python train.py --num_hidden_layers=10 --vocab_size=50257 --positions="learned"
Each number is 128 + 24 x the weight over its row's rms, rounded and kept within 0 to 255. Layers, rows and columns count from 0. Numbers have three digits each. The size before them is the row's rms in percent of the matrix's.

# q: layer 7 attention query, 768x768, rms 0.025, rows 403-409,530-536,658-664, columns 672-767
# k: layer 7 attention key, 256x768, rms 0.0221, rows 146-152, columns 672-767
q530 099:140127103105112114120151110102144132097153099122073099087121105085152150082155129096165147130116151146128150101070091140130128176173152119122162117096128110161116103112095104132164125152142114140142184146117138152106111165138149105117134112163106110116138134126116155118106177122146115145
q658 112:088096132128131157174141131092105131083158107104100119152131104114112139096135107114143111145122126106150129103167156111149132147175161137113115155101131124146169151124124133122157167189117138150148156151161130143099146118094117119117180127121128113132100107145095116130132131085119160141
k146 096:130162092108149132166134118122159138127144072117108075150118127141110110083153144141149127158133155155109117089109127127134129121156148116062113167125107087134107150086082128161161131126144123061107158150142145172156110122096124154157120136114179112140109132113134120106154115111128114142
q403 095:143158136097124109137079145130121178145111145102165164136119097129147132104136136147127112131127174133134124134101091126115128175140105110150144124098139170142139148113140133144171172087137144117120111185121107116148097134123104146188129120144115091127176160147135129128119153101100130100
q531 095:127097133112144131126110144162152170114144119084154073113086108114172103110083133139118097167110132108122167139107113103088114170100103102144155142115176139166133156108102146133160139109150155132152139128124110132134116106131135153159126110097149119144134136145127126137165170136091141126
q659 101:134093128117120070178135102160133144099129077134097107116111123104130157144127170143136118147086145123108135125079161146101103126107114125140128151105125098123136128132147129148151137156117155110167150156130139136135159138147149167177145123112111138130153121125163119135142141140125097110
k147 102:105107149124126175163132098119129149114065117133124139126137120127154126128118134154105103130125164074133106131078142151143111112070118100149112140136152145158123117161106165119156124157137107108131107129139088167138128187117149147134137083137160136115080095119139117147128093116151169125
q404 090:116140095117088077133141159136102115111177112132128131142099129117137162121139138086111092111119096140144180132137139126123133107102092135162130136127155121100119098107101112141138118139154137149100132167124128085105125125106092087177140098098113089144079123118080129091136080147078134123
q532 088:102100095135127122104126151103149125109142147132131150133096086109105142084114155070148099118104138147111148067151138145136086129078112141114167135106130106075150129164142108111122101095128165153132091148129144122087100105148123125171124145093135104121091120123155147097127170127098135122
q660 108:117111077185107120128137109120105160185142142156113147174142131138116117103158136071130120120113116090141139137116144167143156127119125106115060144122137157100152088146142113101103102101129153157104116120120130138141126139126133127120109155117146139140137118118098115147121147119149181104
k148 096:111187151106109108137118134115136156105105123139153098136131127150173103116136099115161131119182110128159155170160126113139115148150144129179100160121074135135133121137167132145165104123137097143106176118125155135109140135094098070119106108087126145171139146115087203134099133108126097128
q405 085:093150132149123138091124148130163088132124125133167102161090134117109126093155124130113087135156091131129155139118130130114173100130148132131135107111114120182113159117127097158128137169122120119126140179108121091106118124137096144170131108105129124128083119140150095110113082134105114166
q533 094:175089127135131105095128140128091099143115132099125153118181132160104122102147115099130091102154160112129077110105145151145116148117140142120152144124082107123140121172124129097127165131129129145133151146122100141136117075101101099116115118155109111171126129103119128078125134149104144130
q661 107:147139092161109132117160160125124107128100134154116116162112174115123120134176100047125126145145105074114116074132110136082130104119103131109169129121208115114101149130136143101077171096137085123155149115106124088149149118141149149146157108144144091130109151121118128137101096132118129139
k149 091:114108134145098099135115143149114114148159128143117153114127106179126132125143105176152146110146144146135143156120178151110115104133098177135119062146180136152125114102134130131108099136080074125111123119086089079115167127110137084169092106141151139138115142120146084125143109144150110173
q406 093:126156104112158147120124130144154119125115115137109093129153120114129160120124121114105113121124108111106169128134121136166119113062129141117145121126080119108155135129101149131126112158106145122146144159139160104176149150117140154128117120114163116159107137131137152124126105119094106137
q534 092:125117177124125145136080149142139114127129165152147124126145130175139155109112133103139159113126122109135129121151156185133138111145168163132140115145118128115146107138130143130121106094088128130112146156143155116148168094106161121142154118075126140150088112133129161124078117119111135138
q662 102:147120131104129108159090134157124142123146101150093124134128105140166112117117142084129149132097089126121105091148161148102158132101152089133112121138165124118113127089111124089138078123118132125113151114162152119153181147128106145139100108168110150120131073119138176122125122146117181168
k150 092:154160078108142135149106152121102158124139156133121100126133110153170120130123149100142128141122173129138127132147190122116137130096127145170161178145098127096144108116120138150145159191133125146114151154132162090130120141124123081146127147091123052158112118146165169147132131129100144120
q407 087:144151127115133140118109178115062135157147159145147081113126147099097112138105126116096166145126137112146082049147118094132174071097113140136146137141147101169153128111111121155128149154105072123106125166134117107110111159148113096108129120151133142128149120119143134128098148180104145126
q535 094:146119122145179125110143134111123092136132144086128115117177164142114089117140123133127117137151119161080166112122130085190099147126132100099127125153065120149133168123155121144098177138163103119104131107136099135116120124129116144122185126136116136116134156133148094164167165122075153073
q663 102:159156132159134100091174108125102139140121133146125111137133137124128044147141094129137098097136115137126101117124105061105089106124118117128112088190128141140104133128139116131123184112139120129102114107083155129102177108127095145125141120136121136090097171150123100126163173111118125118
k151 095:157143141158159138131103143123128173099142122119087134144114124098130147126089156152116102111159142135115118172144111111130153147054127082109127110104168146134145128170122156096115111109168135110148124145152101132150107094198107146118123119122070121145159094112115082082194148138103154144
q408 090:087086175110157084150133119183188091080098090087129099120095144116182101109107132147066140132134150140157129110127120143139143125117113089136093100145122114095115152142175135110171114143125149111134134109142111099130202073169144156135137133120132128103132117119141125184152128136091112122
q536 088:136104161109139126166113115123139171156162100072144103126139127133121119146104099146080139140109119116170152107106115160124112182142131084108133162129154182138155135130117157179140094169135109125122149126176122079166153092075103109119143138133130085146104127112151115198127105129127174137
q664 100:116093151123122142162099134124159141127101128085114125114153131120095166058136138172089135132152172107139143127078153152149127141148126109103105109129085138087153114116153146189128150128140145164154131148088116091107133065096127099155144120174099137164144138136140106155133098087123083131
k152 093:142105134139143131104089103116181132087068125106147115166117088111131120136111110089088139128100096134146146119139162116146113137152122156132135100124115130125142128083111095096106114128128110150103144138138136126117107131165112109107121092134124127163132166175143103131160142142122111109
q409 097:129124118091123135159095141157149145169121094115115171130133121128147124085122094104081143141145161191125122103120148155135164134157147074146116109155152114178153119134125136113123115137122101092134143112162160154106139111102108137162149127150120135119114108089130169152135107124170123153